{"head_dim": 32, "init_std_o": 0.0565, "warmup_steps": 200, "schedule": "wsd", "batch_tokens": 131072}
Each number is 500 + 40 x the weight over its row's rms, rounded and kept within 0 to 999. Layers, rows and columns count from 0. Numbers have three digits each. The size before them is the row's rms in percent of the matrix's.

# gate: layer 4 MLP gate, 448x160, rms 0.0651, rows 168-193, columns 0-79
# up: layer 4 MLP up, 448x160, rms 0.0653, rows 168-192, columns 0-79
# down: layer 4 MLP down (transposed), 448x160, rms 0.0652, rows 168-192, columns 0-79
gate168 103:571530581530589533521474464510499533465494506544429507557432558479530501475547544526470474442454509465552530466423485499532459520481515499484531488495426506464449532457432508555509496471482510510538488532482463524543583547511434509491474446
up168 106:493465496556452505471511531474516460569487480460531489442520417538464541503452434465508489549564496566443524498536541590505551492537487450461536504464521424559585468535578501494521465535532529518489464460559513454489430478475552503488520519
down168 102:547504512537503524489488489526478549468512482531501573507509503527467480526518445548535506504507495414521519520465486464493495515471507477467494452440426485501543495471422483551429498461492515501446483509454511540487587473511483454475478443
gate169 089:488499537440460510441449489590470501552524436524546505498419528498498506393499479551501462507471536452491492475436484473544478496526596453477612499463525492547494472486454497498477494522461464510449466552508530452478486449409460508380564535
up169 091:480484532486387552527477539486553554537408522467466523455515531595485511502462454500565548439504451482522461518574455439475503550499516531509539487459529531553447491519492479503491509502559507501498512451457430561528467509487480467450514459
down169 097:498485537510539506522444517419481493455504518438590535492402484454486527415461457512518482517445541457552478450499474534488499481472498505560461539496529430504538489569481509573493503594512512487483463442574527439561513519463499548508515499
gate170 088:537496488533540502590471406473536523506537457405508546454529463475563430545534565517477488515479539401526491508544554458484532502527466506513547426493470569482438473570488484560447541484528497460544514535439536485502489461530506549478502479
up170 111:579498483519553535474572507486481484484485461516461467518467432583515469502563458553494495481507501518467495405496516493482507541443486451488497560545473515524498424431499536449487467447476518538502511536432542549485521561567519526466440463
down170 099:462581525441470473515504480440525526445520470394534510465535575411513530498451544460505491514505530460522485505511503469511482449499487520529513462443517489442423530558492441512493498465521431434505542530544478456448497401436514490528552528
gate171 100:483474488524526500525458480436504514554506514493500518489499470467451468544494516448498478493455475567447462455504584477517498515478448524552535510544478455516493564530522549515497493558490485552572501510437563517462508444516559613477527545
up171 104:548524578545463493547467536474518484455476523490500468516544537545451467472510505490439451508528565421476519508503489578538523498455438510521472493463537493515533513467471500491449484447476429519504508536443550468585510499512484483538571496
down171 099:497473509435502530394523446530502494462535477484419540422456508493523428460503506543562493499518506537535504490484442448510494560490505475534507497469526478436465510482481458484524506547480511492489436465510484513494447383416514502502486493
gate172 102:499491490502502476502511535569500525504465496436543468521548448470516412521554526493491476488452499530559503505434513558423526564489543526450496478446431545545439457580482526510538454501528548477521551553513617523510503469557508484530439470
up172 103:592491475493426540553464482574547456548462533558506505492484444524420545480477529469475541485546448496479518446512548509440511457470440486506546520457494475476518446507463518469430583492553519518483513519593508496474556499505480445503480488
down172 098:491518555448563515480519517544448535451531447424526559513506504514553416534533510515498449503485532565542515504440486510446539527541569506502475438514456526520450501550501494526575443513504545500548546500491580479450519457552521507469488431
gate173 107:526535501461523522487459533477539452531490520440503499439496555454589472526527453468505493461536491460498434511575469457529518540503518531472556501459473505487568527503486558484453500490488463470390514491469528569512529487564470566612458500
up173 111:460463419540414483532515518578439458490564388498537538392521525486544471553492542540462554492555505471505460528492467493504419531592501468515535504498520482446480542522511511515507515534589528518586514461510469447536478555537512516453522415
down173 113:454527499471526544471511475538564499501529439489552479510441472462527513465551560529505509485511457494485546544468459477479470498462521558537498574528546485404529502496483497485461445525531500483494475524580467418507505499433528495529552561
gate174 089:531524583497508585487565565456500497422559486499590539577428531473504487564481446499537558529447512499499566403444570516556483489470476540456468538530515548483517495544539496477504562496463524543536589477561473490494499531465470523474495514
up174 094:433457476518508534535455489551477447460455481526513552522465551515529494504441442557480502560447487516530458581447558522540511490529522446531528486554468474491487549467421474427463491376510586494502439489526463483427497559502542496523557471
down174 100:505547467464468428533540457496552533555549492571500494409554523442483519448436449515432558438414428488564397484469479527477573547477472569462561503475491409512486521481455449496443539460444539508436490483549457517466507506492439589542479471
gate175 095:510559475504507489485507431468515576521506544509531428549560527468502506508455507482584520564547555462509503479548479415585530513491492494493461456497486512496589534484518563496565489446513480471513431456487481530494466459497454475537526564
up175 103:473543529489523456472508467492471538492449429464507494488533551461570460527478520479546508509455558478496525570468435477504439538498480519487568484523459517521510485593451444632519486441557452444502527512507606427505527463526522457491506513
down175 103:458525469496557583542423506516512537496433456525501479492540530535518503520498501482537499513465472482544484490531448464469468521520532520464478518476496516471550465524508483559508439555509487535491539477444591426502447480526485482487504529
gate176 100:439498543500481420449424491516477500484481505502523536429482525479456497463446498435440494537499517572548474525496452504520537499518495450534525443545500472438463541487533556485564476449537430512456512449532455504505478512547518526496463426
up176 095:484506526503458478485523555490495449467501563439456489589463499514482409513466437517608453500529549575521499459499455491419490452455535568482531526494477543492538503441550474452520573531481511483488505562481536482485454416462499496486441464
down176 094:477518490501413507497569451534500513453562524480492517593497470482491463486466478498482506490506454541456548491535527479495516474451439505490507464523450484439558491440489505444525501533442526511510560524551507561511451500472541544425482444
gate177 098:517459521490434435460504533512561541513508513560457498520516517522567491531469523435566556486474562473452516535461447506541506549434486516460463466549596568441482511510447449472455499471553482552456537492528518492444501491511449488513448517
up177 097:468510514595460547521561511558553529529485540541481475464587475533483492464487497482533492444518476400451562521516425471503469506463561505511514491490558499477463464584480505519532435498511471596445487524443559488507511496479596512481512470
down177 096:521526558550456510486518534445550502494497496519400435575532570516494507494478524513561512461494526466520529546522490535490525467465527491488510453547500540522452482595530491472512435489493489572432469472476540501537498474518499466509442455
gate178 106:576488577563531535481441501465453503433456384538521473467432525540381546503518485457507568501481481496486462513499485474504458518473444540452504516550498542475509450496497503497565542569449545472505508564506556496506523591536490529507455551
up178 100:512467467520495419485501467523478471430484520479487430504533522470402480495474418475492481419437482468585464543571431431469523527465542503498444579543486494491496429448573512445539530528442475510423525563522493463531523477511468484536460595
down178 099:505516533529493537463548504556472493500476593522457490492475463514514557555496447529539418557473462457471506520513544502457505546482524528465541485528487522536486463456528482425490477458472530496362510461544523523525445508560485504465523536
gate179 100:539494446546408463465502488513530502449493474557471523567513448537513468505517459489490492516549443508444530522505379496466490474374510546486447511482529497531505441434529484541509481485457467499512534511481494450536460503406523512457456477
up179 102:449465490550505503558478493474491554512524452467435481499525494501490487559540478493518490480492486490553506475457611448517484524520489531400600503508469486526453493568481558478498472510568552510525466554488510460561573552493478492520513481
down179 105:460480520474508503527462517433497577510537405475389468467542512494512472477496484463477488457527558506573532510498595495529508514551535492510590441460496527549442511511503574492519509522569527494490515534480478488510535547561422484457517483
gate180 106:477477444510516458521616465532475524492544507438578514579571477557527418517525533486509496451451506495506531465468557434466539404529478511484553488457443459480486476477396592512431530478484465532425537574505529515537522458494501498532528493
up180 106:539512454417484541488466542477472547458515509510585442512497527452516541547465498507520517477571464562467524553532423542516475471519522545489538556474562502442512524533551409552483485528511457438537480480492504506442478506482490491455471428
down180 105:499538458496598508553511489466441551483528565476549482451546471460500455537511597540472485494418466500566486422465489508528527477513541564484495503485545491512387520486497492574481511507442529487522497493488546471446453435507452489529513476
gate181 092:427483445434546466559540491498470493525441531499432475426497493524452460500566547499444495503518447515409483503484517473518554497478468584483458484452465476536433521495537563571548499477554491528530472500494506578530502562484530515473443505
up181 094:531524472536460582489468444547508521510520534472510599481565499527493546486470451565474556533497462477560533505538558524545522514497512530473463520381578488439500492553483513547532478513478396514507464496509524483458560490556530485443430452
down181 101:545484522473489528505467522527527490557497462514491510500474448505424412574566506485500611521490451443506507502447473453440462523458439519467526562431553439531455489471494549486564470555494542442545383477556458543528509530482519512487495539
gate182 101:480516510502515454503514470469478482499512481520542454562479550476511483512494506458445493513533525543540466516557520427461590502432490467557539423478440454582510555554514451505534522511530463469503500532505555550500507437517501476478455540
up182 101:463539573382454561554556540525495473514409486580491511480536436465505543537497525519521490523613440449518529536480485478480473510499481537458528457537486523546453554565493499509510505495546554463521488483544499527458469467495476483515455542
down182 096:484417459547592483513514494487482483493526492483546502528563606523492498521475579551511512533467429487501568474514518515515475539471601522577610460474510450518487478526533532513520431490495507513540481469436518506476457533486446561424464515
gate183 107:543550466467474537470475534538515500464552461433450490460491488476498543539582504530505513481461551441579512464451461526517394493557505455478544444502489464568519513483529508552509554408520570506502589526521461441546501474468562485510474501
up183 111:549597522478486465433483524523451486507533478525435501476470482478518492477470561496467511479533511536488463479502504440546450489535549496550531573469463484538505469543623445506474535466502449413492521490532512409492549471478488392518418545
down183 103:484485467499517526529488447529521542519398552471510500544478525499463492507457543465512478490537486512512522504532501529435583453495582540480462468536504450432523520459487588486444483475503503521467380419491475575484470530561558468497575448
gate184 100:489494553473488512555473503457467510535421420525521438536431526465518565510481460539472469530569482472537549510508548464447481466546445465476546478561555498479569499548427456496443538514529518381495436543455453456477526485450532420536550509
up184 098:488435449424433455472537494533468493497506551521496562517528440461583559433463550519539487478445495516501535445516531451502591562475577462478488432466492548449536496478474578528554473466477548528499490483574522495465499494483424532454482488
down184 099:477539555544482501494444482444501486462454588495519485427506456569508570612566496547513422539477521528486536490475494477531470476546482441520454545482449572503550491526509514466425551596547563442472492496473489546526475490426549471502545525
gate185 105:529494526560551538471526513504561444510482510541506473509504476503514465454503604535456490494517531429532477472495553503412514401490490446496471509535537404467515509607595506451501457530528481510592531497519533466508507537481540480545471570
up185 099:504564492464571413492466509501414466441492554525454481486484494511477523478494496443530556484552437554526483520505464532510560534462541538538471461438482605483473510502421468571535531507537486479495498500536498585495541422506449465479487474
down185 103:474435561469544443460557543485536409476448534536459500483498445507507486461463577532484488504519506510481440512448486465475501466438549469492432470569478515499526485612480487467449499481534522518542526486548499551465522438456509494515548534
gate186 092:424523523478453449437543502456521477502526471486467455529422483472481544550497515463428522513533538585428484515466556514505512509464405491466461563439556478458541499573475539505554475549532475506502501483535458510500478563505485465484446497
up186 097:525516473524389560422565513550543465447483470526451496529464497508540542527413526551526518506456543494417488486469598536518574447462540511488472520519516504470511521444484529459538497461538527487516450466506464480495468528537502516475541408
down186 096:442499492488485546454476555547559511469506488643462563571440530530532478540477509526532489488478503461455525482447568558471513462496460528494509532461558477461451483534508507488461435471507486498474505561458476486515418465575484514491536470
gate187 101:501586526500460516521523462498483575456507450482563524531557472536559453498441510457557520480511446578527561516520496469485371505533529476515465538547491546502474521623414467582483515512470594485482535521541490455442483518434462477489491458
up187 114:585490552472556464502452514431501512496421520440553487556486462482480471493542515534510512542476514518471453452485462511465520477526591488463473561506485521504492497504472440547511514499535537485527499504500457486484463515479427530547544463
down187 098:475495484474466557520547561580524495442578462571439507504455543574544528511488533523489498455535544442508473489493540563513478538402448519472528440490585497529514535480523533477517445543455465535502478437550543509510534460520541466482495503
gate188 100:481509509498432467527602446455460488495472511558494451424439535446539494538530493531527457548519524548412477409583475534539547544475513488536482515476430523459488473442498477460518520553491504542438464450491536460538468558438528531490486496
up188 093:483545496477540509599515445460485461538496481439486505584497517499495546582515535507433394561525567561541462527439519521506472531489555480512433554480373533473502524613505428485523517493486488508478527424516533444487429542519429484488477480
down188 101:433536530554459489541466506467499512555540527430502552529545437574510563522476485479454442511455556545569466608492550454491465458564481485431413516487507503463561563539533525500516462499539539502600535499549436511480519521505434489455515464
gate189 099:548531484559517500550546459529518500536485507462452483470494496550489532543452501486409471494529494493423484559500459458421555491472529544493489516549518501547467553479494469448556535479497521525473540559469476498518501487458540497493491459
up189 090:487469507492484499453534479484516567470516452496529530472463468551599510485456548509469514451455463476532496531413575564463451516467477506440544527535483518479476507522569492543406416489456478530432491541524516480580471479509492495518472504
down189 102:549467541425552474471533549496534461445498435545510493562558529428506500454571473503540489485570488516599503451586609537486504460479474504478496542502478519491565462541524459589400467480492440559473450500564552487468482483493490500549544544
gate190 106:456527549498523485530512451491591466485512413558536516479523531515485504598532520545483467548434506461518522502460469545462490462517482468449403430494456547554481486457557486481512514493559562476524476535431489497402526516486520414490492503
up190 092:469498528488467450531513430522534494487520457434557534431543557580466544516544479530519459473475450505477538489449444507554473539545521434502486491513446580524478571465500454540518511532545522495496528543468496528410487424503560480536513505
down190 095:531460447510509489500495451523496529490480571431476499452456505502481473489466503452549502440509460519430522511551487454514496494519472521468627594536448524493575499502474531483481454512463478501565472424564497502563530497475559550530496498
gate191 102:471498522484518534454535541553497479475513475539493474478524504452450501492513436480446529514572445458531522488533511445530503384600515558492615493498480440561483512476515515518498470482504512450445496536527478547523495467588522496503500509
up191 107:512525485521497434482548407538449468523491485528551472458519485432509434454536565450465609421477575472493560430512476503478521544506498459447553535490501492482463564510504495521475512551486444527551460471582499501527534582545505503493476406
down191 104:535573499504463503490525466547476466497494483494498501491533471443488475502527563427496622435551484465475503428570515457443537530568483491414560536528451475543474562568492518491527558495485485478521459508572465578522497560565503446516435511
gate192 095:536511465503552468489505489521473526480512540521568497431443561559547423530494526521469506498479456427549429490456482468546509489549503481513500399528412480407485473535514466460545512510492468511457506534505501524501495557487524487520542503
up192 098:547578492512558550519495457469507449544544499500484501477546535480499538520468511515514460545472464490588538412555561565507485492513489525535443471555478526466533462536530509485518502519495571508494520538509513484503517522557517429586505484
down192 098:480461542486467582449492504518566549495519516462494482523456476468572547500581473474505449465543557547435503449437498505430502441541477564566552556542473412473487506538475542532535525455471520446560497490508418477537464447565473566446527530
gate193 099:504398519548504459464479496517469432563464473491497571504530498587492491398489509522515457500504444574509500493523560476515549503486546470477510507496488533554462537442435510484530544461484446588558487467460504541462457512472435531515427559